From a checkpoint of a small transformer trained on Wikipedia: biases.
Each number is 500 + 25 x the weight over the matrix's rms, rounded and kept within 0 to 999. Layers, rows and columns count from 0. Numbers have three digits each.

# down: layer 3 MLP down (transposed), 1024x256, rms 0.0514, rows 771-797, columns 0-255
# up: layer 3 MLP up, 1024x256, rms 0.0514, rows 772-798, columns 0-255
down771:463539521484483507476501492474536560497456499472480480490475474466540483491457500507562467467450505462489518482490523482499457454547511502479515502492472514495499486461524503516531471481545522515509504515457468497468514483489500528518513508501521523475512516562455478487483529484498529479473502501520507538526511463496484498528450522512501499516523475510489508500470536530500464463520534545518532508490476530487527536510469461439495520525457499551507503483458522471512517492499528500456535496503502496488514509494510509532451492507556479483482513497478468515525489563509509499478508483473499485480529473546480479475488492472526460551562496497494494460487540486509501505567486484488454506516519555475476522530550521499508514511495479514561522509524462503471473517536505
up772:544502492509516541489505516461459497511522526530484498521528488484502502485518506500508494502445504435461511492524487467484512508499507470516492499497489516445497536492491516473468480465485556493501527532483502468494482516474487523540506473490477471430530476544488487522462500464543488486523533484519487510441512516480453525506519503466489499482498515513486475536510533467483490531493479486511478535459556510496462513469480508489476538510525484500482503498486491511470514540493528502493504482512469527517491501479479529500462507470492537527424481489514484503516499499505497536446470492496508498487495467512512502525515540532509505484531492512470502507470467495512501486524490518461479460511493527489491521531505522514512498511540524501505498465485477510524480499502479
down772:506503486499483453511476503492470524497543479473508515524445508465455503503478482529495506479536542523514521535501491540530542492498499504544480439491520496543463567510541535510488506500576449509521510472521483524515501510491459490527514503503518500485486486494458479498524527504475562541462510501494509497506469530492505485511512488472507474527487493458515530498482505521528503446480477469511462518540509499469508463532512471487534495498527501456483506514544486490473492472479528494536505513490520456460511504504521458483531502556568500492520490474494446527517502442502477490515445517510488492508513472543520503501512482495474501498456470493533500505511532541480458514513525469505517548487480455452461487484475491546480500498497535504452514489532484533462503525508517
up773:509494471470454480513474463448489502465536489526509518520466484499524523507536492514501466535524472474529536496541484540501500492484477497496487504470482480527496498475531497492566528512510488492474500491497488517508516494469498542483459471511476525465518437502478455500499475464505493511488514513539497487483493444482407469491465502526492502496504515516525499488494518505465530448538502509495489476503507481534486495509486467503533470500493532513515533561457497502501528500472489520483505510513463470465506482520485545539499519492498487480496491501537523484528498477478515510509503500487532503514474451489504510528463510499504462500514489527501543514503497490555485490516530493462474533512462495530496476507469472559516498500487489482494541534502479477522518526474523
down773:507484522505511486484485519512512538482493492454459492472498480486487504522516506523505489515521443489497490448500495485517479493531505501486496482493486487507463496507467486497514509492500515534461535538494469482509525537506482488475508508456493538480549496525485535489498518500513522488519526503499520481510459485537483502507493473527492459477498535519529492477471508475443472457504493478500469504468492461503537537483498474465478503459549517487492520499485497517535485538503480538535487539518492483523442529495499494540500439474502475490519495539549471521555469522439489495512539451503501520455469510502503538498517479508497512473518510546496513521491469525517490492483521489508484520521511478491508506487491451520540479513475491503537506531522533521486485453483540
up774:464510507459540439483433485503526549507543516510520489515480532516489456491503492490500496526478485470539531497564473482548535484467474557485501529492465478528465516514489518527526525497550482473557431449501538499515499474486547562531510533501536516493470463533482474485489481489554531531531448502483485469439472545490533524475533521484510464543518497476509505516537523444492501525493474494485521468526523483494483526510540523464489511511497545483532491519521540460483484474526482493488527508542481441483521474518472505533451528563545505493505495479528464511507428477501511517514500467514459494515451436496543471574490461468515529498455512453463504526467526477554528495510504548486502468488529482524481488472476500496448459486466452482487497497468476450520530497532465
down774:515507515453528481511497509513505504510527531541467484494534521496443467529516507513454479479511567483484485500473466490451526514495514521497485490498532476459424492562464509545451473441514484525504522456506503484459531522465486456510491494528521478523508528502534462500487481433481514494490519488494496529550520511517477500452487537470504472550464488498425507560527517519504554527538485475595482542526485501453491491505495486480503536503491501509447534485478500493495501466498488469501502533485502464472499438531491508474524491501510531499463469522525470552518499505502531537462527528478515509521466504588511492480473500470426476494487494505525493501451459531499473533521477514507512521521484461486433498462509485501491452471516494510494512459462478502505500478489524
up775:496501483558528506485515489458458518510512458495501456539471527493505465495483449465492454477516509497539485516524501513513506498505498491507484578486529499485484520504509527484506503522505539512504513505494446537460473520499483509487511495536489564492488524462471483523510502446521526463465478485469461496466469543540530507492500505485501477520521538506514492531478494484497532470484484526429505528484536515496509511500477513488489476527507488498509508447489506429489501479507514489488502510522505520500504545474521509540518480494449508506512532516469558525482525494547495487548514518537483461478491469509491441499525482499524509500542498542496514507492507521483520470516494504501445491499479520495505461500515494484527495489486504466517505514505474492560550514567503
down775:491476532489490520501510474523503487510473497469544530534501506467513510499484533498520496441547480465548463500522541512470435548536471498537493485506485517539531511505503534495519489535500491468504547517533463509461485524472487528475494493495490504469494487523519489541442491544491440483515494504550578514527527521511519509507527477503498560461482470494498464500495488488487527483500501489562508496557493499498512496481541506482497459465557506488498457522493508506491563541501505523490530472500556504504514497512506552531485465477493499497497524507467492469504467503494439513508507519478516554565521434479527477513524499540536490515513450522528501503486533508462512503478479515538522497486496504484514475473514444456569507503512536529547462496554482460541465478499516
up776:467528504470471506512521495517570509508530504512471512498484491507515530483526476499486480461497476539495478525540503497513532482517437503506489526481470497505504463466520512513488503526496504481487483498476499448531510486508517540480541489525515437534497514476494495480468506517487477532515492512509524538450473530498507488509532509498507481486489530505500504479491472519475482464499503479487548531529492476489488500506517480471479509483506538511531520504504512478480501503489518528500509500466511518525505540527519519507499515516526510479486474524510521494527443464517532487488505506474463489471488475484488506476491507512440522506491547477510534496492472485481486455529474506477482526502517505502523515470499502506506517506514502473465452539497486507487540536450505
down776:530512491498544513497464508516498516515483478496467463516497516480491493467498517489514484476527525494522501496491466488500516544464500530498505485507532487503503550539459518525488521518497500478513466479491518503511482477522510505522491488490510523489470465507525478504508506491505479524497489495507485461534533510476564518516463515497485516509522524525473494532459505520510507485522535508518481514510542542508487545495529492493545508491474477494470457483476498482488515499476508465456502521533474529493517437485503537473501513474491491522533458456489507484487534484530505521497495555521530471547523558513522457515492500509482468476530471517508527484464534530483506508489488506475587470542523506457508450506509504481537499482470487482485545497497445490502496511502492
up777:492523485521455485489481532509531484509528504492465466550491483523452490528514468530525521490500510501504491491500487506476516462503509463460497480507494495498513498528555489513514483478496512514510449498512507472537487492495489537473480493518496501465446503493470483510482483496519515495491482489495508524487501461499464549507532484484475492499482501568479492427489561516484538483521485536535517501505489504528493494480496503465481502502516505472493531499459461501504533505495513528492528517480473510485532527518492536508456445510536533490540505502476514452502493509491521492561532543479510497483500504532533497522486462484537534523515478477501488535517522507503512471504507507501531495475505469490477478505486512535506506509494497518463543483500502440504495496530527
down777:494503519503536517517550457498527505503494485525495546483508533488531476470520470477441483481515494516510524534502507492490535512497512510537504523483534488477489501473470463520462506487495490475508525491502494517484508478492532475505482494513459524516581510516478497541495483487477506516508469491510494484498529506515550475475471521477520454497504496464525531556531477504496505495498503495498501490516455497500483519490490510497461505481516515505503473543518506472529486473456510466493495502507497476489459502500508478484533493500496481505468476526490474538498512476500491491500520464496494542463494508430498468482513530490499468508532513508510533517486519478508481494485470509473505518507512479557491503473513500452521508477542460530476497534524519542463466486469507
up778:485559468516487442519527463518526544506497501518507492514466505489505506524505518490521526485467500511531533468482520489501484496520490498512468508454477513534489513480488512508530487484491496491506509543544468534494493479441557527526560456477512521510513479535513537480530505476488535498498512500503471509491484497540514561506455513459490465478467518554498465450509514461524484468507510505511492498470483483507467463482438544502524500444544508520507506461483491496519535491495465462510544523511498506530498482524458510480505477459512498474466576512439503518498506539472509519507512531467489497510481473545496517536483480531520498504519475512477495482478554505537474464529503514455496505491530499503490485484470480486537487447478507503521512494525485519480452506514505
down778:464464492546503528479511500457492523554522460514483542493503519487464539483491493499501512457516494468474481476463522505478539530509490493517508484499506523551536511527519475517501501451500499456525540474492492530519465537525494532484509557467442556519559475465490491459520462542583495478504503525498508519506516506509520494506495465481519488454497459465490524565480496480516479468489490547494461543497500434506493538451512494527529498533566483468498446514481508509459457491514485535475505487497448481455518521506529539524511509504488536515501455531494481497466512476497440515488501510478516507484464531509494493476482491470480523465440555481518493500474479506524433499516519503476494476527516479489457527517447459516489505510494490477463461520513506519493491488498523
up779:555501488504519548540493497525544527513498494542533502464508510474498491521544506476524486472499502494444532478483507528484493517499518484520495467519503472505512533486484495520469492521510506495515497481498541499499505535548513508536513464466541521482453517465525506498478488509509582548491487534471483474494550513470501470516504551487481529484497457457490523478538502472524491505436458527464471513469487479541519533529493506482493533505484523512459519512487503514517456488505495505456483519527547481468496499516533531480550510513505477491537513504486469477478548505479560488577498547466523502512545553535519465526516492442480505453488514482490488510541487529511533482486504460529545515486494506487507499473553481495510501499453510533548514459469488490506532539472513
down779:488539483484480474482533521518517499536498525473489478518530518513501501521493491522506463516485511501470491500525481512524500544477432490510466517548476526503480498523488470501536448500489494443484512518482505502481527480565410498480538512462483458508534510519496493481487516479481475515538465482488521489503471519492497493466499460476491486489482469479516453513519507488481481522523487488515497522506475535453506511517541493499523516500541521499487538481558484524497484497491521490465508493473475513497528500503485549528499441510496490474486527509509481547497471519460490514519479524435549507485504529503452509478460455544436544523507496465480517519493492549546498513490503505502483498486555503489461522490522497505495497490445532500447531483514502501496438489463528
up780:511463472492502532509489478514476481519496471519499520481541523509522526477431508544548493502467535486487482478533540518521484485494537465547492477507551473518504489489519478518542494488480545517504522510525487481556552522477515552485503471477470516469491515429480513521546468444516498515525509480497505462510520507507513488521484481492485484482515488541504473499467469500510511500494497500510460530482480465512479485500500487535515493502513535516500523501492500521508532521509521510452541510468481465496560482444477503510497527523496452502478569469534500501469531489460542480509498448514479488503563509521466527482518522486536464534504466527507492497481514535504521474521490467513500433515505509493545492554508514529483511474495489516464529514453455477474489523529513
down780:483526525536524511475490483486502516515511527504518504529459504514467464473520498511516527495516523516557460508497536517525522504501491510494430561526469491479499518548533458529482555546502481509490468508451530498480485469517491508483479529547493503520469531536453520492521518539503510521494503522465547530492474510487480528488496498498519528545534546519538515486466527490482530483494509507543529521505508515502495524499474550488486463553478523495471506487475477476472510468506519439485499518476514511542491521443521485508489443457474499530522517475493521566463510510539466498463487451526514506458482497476510475526491480532478480495494518540489474498485538496498487486491525506524493527495486486484501504515480498491503512499515524497477482486507528536545524441539477
up781:474482547531486476466511478478519522502521518534504495517481485504513516489519497528519511487525530476523525514526482449497463490520480447528457507494519526451489500540516505489512518499563499522531531511514499494495516491494511511452505505443499503512521517457522498498456533480501518513475467490514502491495493497505501524479501513495499525479509453504518499501510528512510528482462490489517547503526496528503509564484472502482523487457520519464473500533460441506518447547517471541512509457495475480477482452508526489489539494484470469539507495495483542515480499535512539494484480531558534494499524489528492500495441497513505499483479493492480495504506522508465510496500504514479504479514501517486511517527486468485497505485454488528517466450493514516512516565508502
down781:453506515514492437525523527476472487522509488473496549515477533547542472478481504505487470491511479511526541495474501487442517537451494466537518511495503447496492479486470525536436508453523519490473527481554506485520538510456538495491481484528495500491509533478477416515543522498460524531466484524489490490472497504472542486511489439494485530527517529514493481537465488485474518515542529499465491482533481529529483477504519508501471518502425475499493458460486477553516483482524474458549460528534516530492505525476528553490494536551485478484534480509512499539493529495496523477460499461516479510533532505502514537464466508531482504494484530513494520459473531560501489528462455465512492474458535494469518496483524503492520530489509506502521475471536472530486533513460531
up782:510550541466507502488486472511488508493482513522523486477518464486508520485557509439462488536540504451482494488518528431506505482523469485510514484486506480485475484501486493497451481530488516526486484540506520497507496489525521481486512458524503473531538549552533490498482491464472535479488521507485525475471498511458499578483514546558483521505524505469502505461488496483540485531511481528499485528523499517496522476493469505507531461474531539521515487481528488451525499542485502486484541483521460479463478518441470543429497504514458527530513472489515532498516455471528515507529463511500491528511538479486479482505489527489493504504490456516502480516460524525497490509506471482505473489534467529510497509498505515509487491499536481474531444489488495538498551544480520
down782:443518444462468451480467485479493488486515517473504509477471497536488512500488499565509534524522513480489546511505460513485474420475488484504466478479499485459534520542551513523512516523480539547460508544496541478506483505478498487514509502502485528525510523518464466495462497548473518498480470499532506502492502484482492478448549475504516527496498479454540469521488450495509538495502491527479524517522511485574518499523518496511481543491489483512509480480525488465529530466490496536494489489527502467472560518471488524510526454501533490460538464511507485480503450490499473461455500493503520511521524505505521480502508515529520527495498489479478570477499523470494500529499525539518460498479502527509508517481487521480514500479489513538511545502459552480494503519524459
up783:439478471526514455488487519512476474545508506511511471475453496444477494498445513514531482477513500542460501508500505491499487472461455480469508470504470503524497512500474525451510480535474474472496493530467523478485467509477498476542506481500499533503475508493487478482524500512520461555515498470548496512486522453502476503526489502536474485521475493538528502532511496485490446528496541499478501541473491524472501525516513526535453474519450467518516483483491512479520456449575512517479513554531543513542469500460525543495487428473520505503495510519475500541462500531529478511452488525482526495494484468493509517486482528500504540510503520482516490482557482469470505474486489490487498499525487497520516481503442511507507539556476547483506460519505504445569450477452519
down783:564490523488512525516466507489522527503507471510514491499516522503474485504506515457463546505497501487493541469476498510498500506507563500495481534519566497457487500496491511514488499497470522524499495500533504513458530516454494482457497501494496495486523511466546526494482476472448533500519512511503510497474502508503514495475488522504513524524507537428451505454485520500511542506475498451506542469494530504531481506469525511475516477546516554523478500518491499518483486525499494509519492433505497464514458528462460503477519516469466516486533491527509513503496492482507489527510525498538489488482502502489518478481496493543485472516513475518547509466477490460511487522485508503476463495469521468501502496514528488469531467553508494487544519489494506497470528515473505
up784:473445527495498514537491476462458476478510504489480534525463518557489492509526464500488468532529457485531536490497550480492517505496527487512518501528495493438532484555542466496513509482530489493480470492474514490499466538481502491511520483481458497512531463496492465555499472500527514494504489523539473524467483494509493470492511492440480482522491509479476488450464523527449506469477488533518506488511505491508481487479479511507474487488477491489510471506531476475509508509463485493484534516454487509477520517529510495528508523527482494496502498469509536447512476491516539506495495519495505451480511479509459530545483459474476454501515486455459522505497479462512485470486537539487452485504482519453518494483487478488476520489492511552455503494517502504516477483453509
down784:510528524505482535494517473526535524526477528432533515513508473514515457508502514482476503526471512525520517466506487514474502500459510519492480501531528515529427519488477497494506441476500461488514487501539490512474484493493478489482500507461544491497500481498541488447523472496507505543492505505474508487484523526503504485477532479498524492454491489494497486516465500476513530521494505498525467482483465489503557508503486479535490512506533502511496514470519518491478491527511499495549515522478516508485546513502475501476542482498519514486486544509502512541482518499476489521510535496495476466499461468464524488505497479483517492494514521516522511523500480502518546498521524514557487513495507464521520517475510500501516491515503515497521482506517475534494501475509505
up785:489499503502462508524514468475479500492506490482506460487522511529538472489531488515491501501527472484491485487480488477492481520513496498484521485522487518531518477477502467479500542453502478495511481493500512520542497521483521497509472497504500524448501486482507520466472470483505505467549481534542486484524516514483535485496506486514496484508483505502444482475485466538524518506506535534499502512497501507533507531483488495499516532494525494510472544507557506520500520507494512529504499478445486502541502489540492517512519481476486515477462459449481484496501463483498499487503515510539500524488531529491501503496541520501497491516480531556474516519513510488479496512478511487492509506536484502508488499473498497471508507499488500553492516514458457527488474549496513
down785:512487491495475504503492525521534510481507509488499541557477497458526536459518472543498515511511500529475506494533491488519498516473545463528502499490536503458513440483533475495484492519499495447497530528487510505477523516520498492496480525435542523523505509503513505530502510512504482557544515513504469552530509504499507523463514493519440532514508521462494523472519487531465526535530512502500502589519522475484486498481520506536528538524481524503501439499487472520513479500444504489468496512544512505554456481520504500520533490503508489484511486513500493451522502505464511457513484517467510475460508529487489521494487487537575497526526484518517523462477528515492521494567476503526544514496497490536515517498533501465504515446489489500527508517512476468486529530470511
up786:519499495521484522510472474542496478581538456506518497528522491495458521534484547525540471508516495474526501475497513471502488488510489522513502491497496490504540509472453533458508452499531501518538544508492539474478498437469519481463477495529507499500487496475540477516520479480486474504530524468507496463515526498474506517526507462526495476493455496555487490509509510535531513459548508517483469513535541535498513503525517484521521482529421501463510540542498517528463504467503451527531521545494511547505543516485514495524539468499466515497506541467505534469489454520526514482518469460545489510525510511463465495490475508478537539516515481511523544468542491473506495489511524489495527461520464530560511468514541483479543497507491541503534529477509488503466473485479494
down786:477561453493484494500467547499512500486455504453508513474504495530522522494546495508485482465500508486476526482520537510483517444518520495471539518440480506505492530518501447466506515490510494481473443510490484518501476450515479491495529522464481463490491547546460509517469477556525452537533478505502534487502514505472498449469525490500522455534500503459469495490505471491494503477451465500495514491488466544492471497492501482522488516467514464475508524541532509467528499505455550493482495462512536490467543520515489457523511468522538469461527494516566497533544524481495522468510517530490499518451499484460482486460513464504539509486475515466499468491537519473546531477440536531475499514487458458436474451489456549510461475519477503466508490502500479488493530532489504
up787:495487490494470492502517466501508452518531499497454524464499516492508526473465459528487508527496490488494499466505461504526501509483483492505484496479490462500508496510480531485545501456487477448488495492479529518532487504512518509496513466485493500503464475497537494508503525524495483516533507481515505551503487482504491530510521557486476514485527487490467502525513507493540484517515478516514505490533527475498470508522456522482499531490492505481509561525501475527509492485486511537533523484495521465530541514501515550504506481496442516496467503513536518508488486502520512463486496497495518512506483508516502523517494479534546510475493548521514557487479470531503527471490486505509520525558496489536500507514517499538516470524521498467506475513451494501549512490500481
down787:536498516490549506478494499461519509528504474463499485489511453530493514499501511500475482454505491513468453509504501470523501523515551493499498463523520480524495436483513477518469498526511480520491463452476504473501517484490484510501493534532485506496518490481517475515468508468474485505491522494483496485488481468491496445511452501504498505478485530474487490492454476514519505492550513474535503513474509527486497488475525455550517481467471512543503485479524499539524470477527467478491480450475542476500470474511505533480548519503514454480478447512485497496505467508495500467499500517499477479492519466460491511505547465469548470509525489504479456477536493527526527513490532496504486506476490477510495509495473507468482505528487486479502436444489489493456504514500490
up788:534489494498506492504501487513507516515473528519489495487472521542487528526553548524477482490517495505510517497544511493496463511488500512499527512545456453476481497496504513508460510463501503493508474489478440547485486459551502497486536505529507497509534482521484497461469517474535513536461519486480492474475467517514536443479491508517478484504504519515467493499518491481489466477476470499496516483533471462500533490480488510472462481506480481500488463539512465506508494501543480446476479509501501495505513496517450442515490494477515546490532500492541492517499470485535520489503509490519508463452506538467504495514485540508517486516506480473490496481526493490507469484505455535503496509531441497526509493495486488502501518504533522499514474455489488509497492495470528
down788:452496510487500485502491520487511481508521484469499478490500471419457464507474485501509508516448505491508498459474483505479533466496489506469488504503520544513508529510496510504519476535516475509525529507491498456496479492482510532492525503464509469502468470496511529511543485490486446522555507489540473516520507518470452480513463503478537563500491451493541513462472529505530568523534555494513506501476512478528511493492511504500499508512505546497494512503520519484472504524490505545518508498510473498471547527507529503495514502494494498486497508511455466489512563510504513458497468532483514481552542482507481493475514482521485509505491497471463499516473518512510517545500518502520505502517497516507493470506520525490475512487508506502447516519553514494537538494520481
up789:473462524478474494437481509505508442547495453486477486482459475480461492468548507516501512535519479529498486492467517502465508482477514503476513485527495481493500509512531562512556519476493535535521501470505518564489497517512565501522527489528471481506498437468559487540510455518513450492487531478595410501492515479437455446557497482469473485513487499495524465508494514519534511531464567464511506491496504492498474485517497535516490499497462432481524495500496516494488504528480511553542504520525493570508430471448498492485427493482474481509522547518483509517473530483488522491459494500481509472541501471483499477495441491512517485504534501524471521505500479491457476481527510535485579507476491496492516510513488531466532487480507491483508522519485471514563481466469510
down789:492529519474517496526499491536490525520498523513512511478522535463512487497522491492502470480456477493517483502502505478505505521541485490501482514475472525502503476519479474480502526504529490458517490482504503456533530478486480481526515498484532520508469526543492533500522532507468524538517487502458504482511499535502533510473527466541519513457489505493493525474534470526502475491506490540502508506537505526479522479504505473460487514489522548509491537499542522483476503507463485480465531532473488483456499512539526551522501497517504516483525520503488485501540487530505526519516474502479536509480505500505481461486519475507484505511467505467480483514456511549514493507513478489481485500511492488510481510459527510528483513521515503472515533490527514465499480505516508
up790:479488503494546519510518513540564528527482519507480475464524500460512508487469517480529501466489529481538487508500505513474490520478515477489526515532483456512515511492534471487465485487510496540498493529493518512456477513508541516494497519492496499506509524518508478500486480531518506490488539507553510489462480482514542465471488485473489499500543480526492494503470489501519513513502483483496526523474495501487459519498455498539493506473482532552423494491504465486486489522493501498518496497478505538528522491465494494495482457480454503496536460521470502556474537498500477493496466520477510531510482478454480523491489488481549495493506520521472478519558511461516502493503509503503499515480501522521476508521509528513515518487497578514509510518473471514563482477513487
down790:510454505477518463500521494510464536568490516514483504459464499487467479476499489489507514505453516510466540497500520536499554545490498487539496513479531506485478483481508497507469496476512495485507494522486518497519474472515508496550481468498519470530503451525510513489497556519497443517532504438488504485540476563496533523506513503503531518474473497509472537532473471479499486506499509489482481498539471471500518476503511494515520493490525473486533506528544544484485509500492465524466509492498516514522485492486486564498485483492506498519474523516502504506462537480463515501504489488486507515528525486485480453546521520492488494461501520465473502472493498516494500487501506474523560484492483498492512508487513476512477516497547503470478552459496496470532514492499478
up791:492501512504511475445471523466517498494498472503511472464530501493533454485492499516464452508473506522501490488467517497474509482516499503517523473535475498550498470493510515499514445501505509477481502532498486491503491458469495530510498486478527491484513462541526490483509540487536574516471482476513480454515522538509523484454537502537493525459465500550504497481484538515479474509516457500484513522476511527515485538526451509460477537495477501475517475537522555477512486502499469456488480520528420468514533502485476505495537517465534463489426468547429525523509490512513503515497497505512460492522503504480531525489536505511491498519518470546517505471484540518505458468521537507518520517464545454482510502486522500504526539511496477525495517506488530504490531515485495
down791:521509478504496560459514466489492508474524480526488438524511504556491504429519498454508496477519504511539495519512561492495437510500518542548524510509557457548538461519550540525488498483526525497524539503495468517460443495512495460449501502502486503486515492517526446447511521493454491506487462457475515520488501479564550499541526517533533516471490575465471478484528491519520537486477488526515504497553514449478493531537514495511508555517517527496521542480530505513502494503480487508550464497493444471509477494487499517471511549525476491553490508552511492468521494473468491521475470529520463462521508453509471546525470512518489506512512485449445559549497534480479510495519491542458505496477503497453464514537542521511471527512475451571485512473543515505483522476510518
up792:463513500495509535569483487476514504474467493468518515506491501485497509511501500474469515498440478480497468467494494486537490434501522500467533490520488479516491467496501525520473501532499501448528447507504493475552518546494520514508456486505527445531501513482524483452536496473497512501520469469509543516472460482451521486497534465494548482465529527524519494527482509494514510528515510543489498552482513497525494508485470519515533492495527501490493478484478477508486500533480473501526488517480478496510511522514484481466485492504489478488443501484517501475438480519489471507543503539519508521499520483509484462493492473526470519534468481518498491522517528501485516458486513493523528520458544517516498510490504480557467446472462457489545496507482471507519507495529532
down792:502516510465474497479446510515499450542503483475521492496499510482494465536472495516495515526519488471500507557475482501503540517503473468502488456526484513468512489557460482477536520470506531495488507520503505484503541491470519503519524545520506516517531562543476523517523478512475463468504523496498523498519503514556504498519520456539460506496518476480489476497521469450537524551455474533458499479481536447498471472520511498479470493487510462481494523475512474494439522492470493544493507487487477563507538472504483510500552486463541501517494492553491512506556521506481484475493502443476501508512549497506537497514551532503496507518529533495459476507467463487479480555509490482505488522512481523483525462469494477482498494510501478495486461496508500491455472473499478
up793:447456515498498555528484490473522492475507476491509509480470525514499497502466486477445465507476541521537516511494513471526485490498511514530481489515523576517490511532530444464484462470502541523504495479496456487514483493467497483507493471508553466518556486475468506499537477467484537499484509493526479525479493505481487521523510476508477492484502529507490515477491491519510445488488466485444515511520506506442519480442537516509514500506534468473542501527491519519543493481498513523476502515534507504524497548450481503520476515533505542497518536512487527532480481473523528454478470484534498502524498512471504488521542490553512503542439511519487476509478493508447507498540498490535510500540493513529501513482490462475490482530530443485516467527524507472470529546480459
down793:499445480470487509538515482520454543547522470504543500522501447507490475494513520472514514486469504514485501490513540504515524489508502479473494484508491534477555493511497502492509473524459469488561491515481491513524478468506505458507504498513473512461490487527504512492499512484512514526489494504506531492476513519513497510542530516535511510509500483549527511516492535510512487522500499507530515505520498489496514491500489479424486543514540478506505485507501511530490549501479515525501527499484452505507528476533500488519511485527482523521523521511446486515465516512505557516454522530487554479520475529495539470514495531523499531473513469467502523525455499508474476524511517502533573470572504497501466479511513517531498530504503484478462512485511518460522497467536435
up794:466511515471513487538468537559518486535510516489487485471526504522493498521486524506468461475533504493484475490472480513541525542491465501471487476456492501489533493545541504460484485516537502498494546453480533481470514521480463479509502545514517477493522529514473488552513457519502509475455519509524495502476520517528491518451464497465452486494487450450511464476470467534496497489479465515481450493484509516525519492507470513472448526476498520503463525491477538519455491560489471468510508526514510552549529531511509540533464470519509534510488535521520509553484493507487477446491504509517529484527514503507496514512484523520533526464498490503508526513500493522492492507533496496540576486512487503468499455544483470499492521473506530461476511488484510512557512523460467
down794:472498529495455495466478476508505515504472479473505476468520470554533477512520512485502525511512517516522470570512525525467500501522564520493482518501502497508456473503492515503493538485466459499496487522460482506538456452499502523488514449494493492458466497535527539527524514512491529490490545463474476510432501487530496470495530451545457480482460548499537518518514523492531511500511527480473527499504448476533467484488495521511506473495467510537524525492496508512524514476470475543514510465501489456500518522519472489470492528522494498523517510466477512516536540493461549540494476467501511515494489492469469465473523492500491455485524500506501503468525468539515496465495530548532495467460487516529544504476479498518536537511500512538459483468487455502484559482509494
up795:543497545477506536511507502508535525526504460488519513532436527485524506465518493498474496495473509488539476517511528493492464471486494492488533479511484489499521508503502479506478488478472518497494476491525518523534490490482507517540479526500536498512501498493494468503502515508525500504496489498489495512507509458508456501497509507516531529513512529486499506474523468518487499477487483484502471471490472461518488501516536530532467458529473538488516511499497508511524495531535503479537500473530513500509506479495525485455522499512498539482444508536487497505529493491517480456543530514490483501469507489490487505512530526526528518546493458501500531496502510489489498500544500506494529505478473555552493505494529537452465503472481491504549530509498463469513455494499510
down795:508488518476502459517522486497452528491495492481471481518482525522461480525452470521501507499513480478501498514497452526456510472533504469495533440501487509505555541499534512530486468467497488504497491514453465452517492501533499478519488518508502542477492492476461514498535459513525499500494469531545513511467480513512501526487475555487482516504504439442493479494473537489532529509483488474523489499511506528497494508485492528477460507506494441566517499498473496518515512462514499518460455506501509519502504523472489492494498472490491478472473457516481490506455489476522466527500522520474517506527503520499537497488495482521519490470539462513465484515518492530498492526486511495465502494512472488493500519504462516487483487548493480467543472480476495528506505512496528
up796:469453490534532539483505484503500517500480530522516516538514501470483508515535516521497455475519477524563511466472475490514455518472490507500501485442495547492446428473500494467485475522519497498554469494513501526473470496453518481492493482524522464547542546520550480458465517492470529504475564484453521491499485539476504514553519509504528504547526475482466529525502498482513500495468482443564487476468526534528482529509484514499472447484567528479496512461480548480514514503503527521502565489454483518475498490481520514457485498508486555487508486493525478496547501494526540505552409479496450494469519510525519525467517481517516473462483499548539486515488521493494482500463465497502535520477494466544450498469482519510499480483472439506476500480512527518506511487528496
down796:528505472479505541543501496553528454506500505514463517513521539532481504548550535483509526491520527536539491509508460456511505457509502486480529516521504426479473483501502492548560509496498476535480492506527520491493481520505496483476502522508516484484514451513475527505509474520490544502531523509516467492523539544518535473507505509469513505539499492467494521487506501473519507516496504536488507437440485535472473502464469507490570498512502465513514494471492485511459476549524487473451494493530503482459496507504485501505519476500492540501541523454511518511487476517519509532514510541513503460494513533452486507529489488495474503528469533529467515481539512526483507514473534440507488483489526467519526510495495488480483455499521486541525504475502464484476566518534459
up797:514486499520519488522482466499494467532497473526539506528490507527468503495524540491534490505503496505533498542454501487474505527507483490549469472512475494481483506528506493454474511497521501497484561517459504520494513512476445509492461487476528501481507495485539486483520484524527518478530540468493465515515499492516512469482471534502489534515496495545498500532523457506532505511515474530530491577469537495496475527491478460476560470534481533522497559496500539526457515486525509473469493474499540491544490479491490519454483511553416515493508479491513502485536483514492551488543539494490501489459565481511511521506538502437537483524519535481482558467487517511485502478507521533496490495496530457457502454495499508496498534541511522532515509490511512506548496480508520
down797:504530466498479452476502535501545438478473522540513491500541495485527501545478481571528430530478500537461495488528486477467532471530514538486482542512526504501479514524490517539511534499469473515486466487523500528494486561505513493521564538485504519510485534505488485532485507495518530502470507474481496505534482514506495471514540498470494516483501516559510486482540457495496434546463510439490491456503496499468538479500530468492499499499522494554479486521495472480519532517472498502530477511500485481499445486525474474541500484532478511501510471542498454522487502507486484524507529519473512509524516503518524487476462468505505501509514509490504456505450489495470518541501487524489522509485525491495494499513467514474484491518484502550494484514463502498459512493490463
up798:470514474512456470508508489528512503516507476493501469490462511521515514485498475529482474460528505541478511505504486454459478531516514474482471525500502517458514469476520513485493536506516465487546502497472484519482480492440492516527479483461487499519489508484484496497525562476513501467501511514464481556497475476536530497536456521525554503522506528492552565560536490504548512490494516479457542472472467491506432504481502548516457494500471513470533494496542539519503459505509491497449496520485510488500492488491517496505489524499485501447494532489556511476522474510501491483501488509426516508468492550492509511499520454519523451484492498519460501531502497503500521515520525536479526495485531457501492499520464505476528517481507518531483525499502501507455514479496506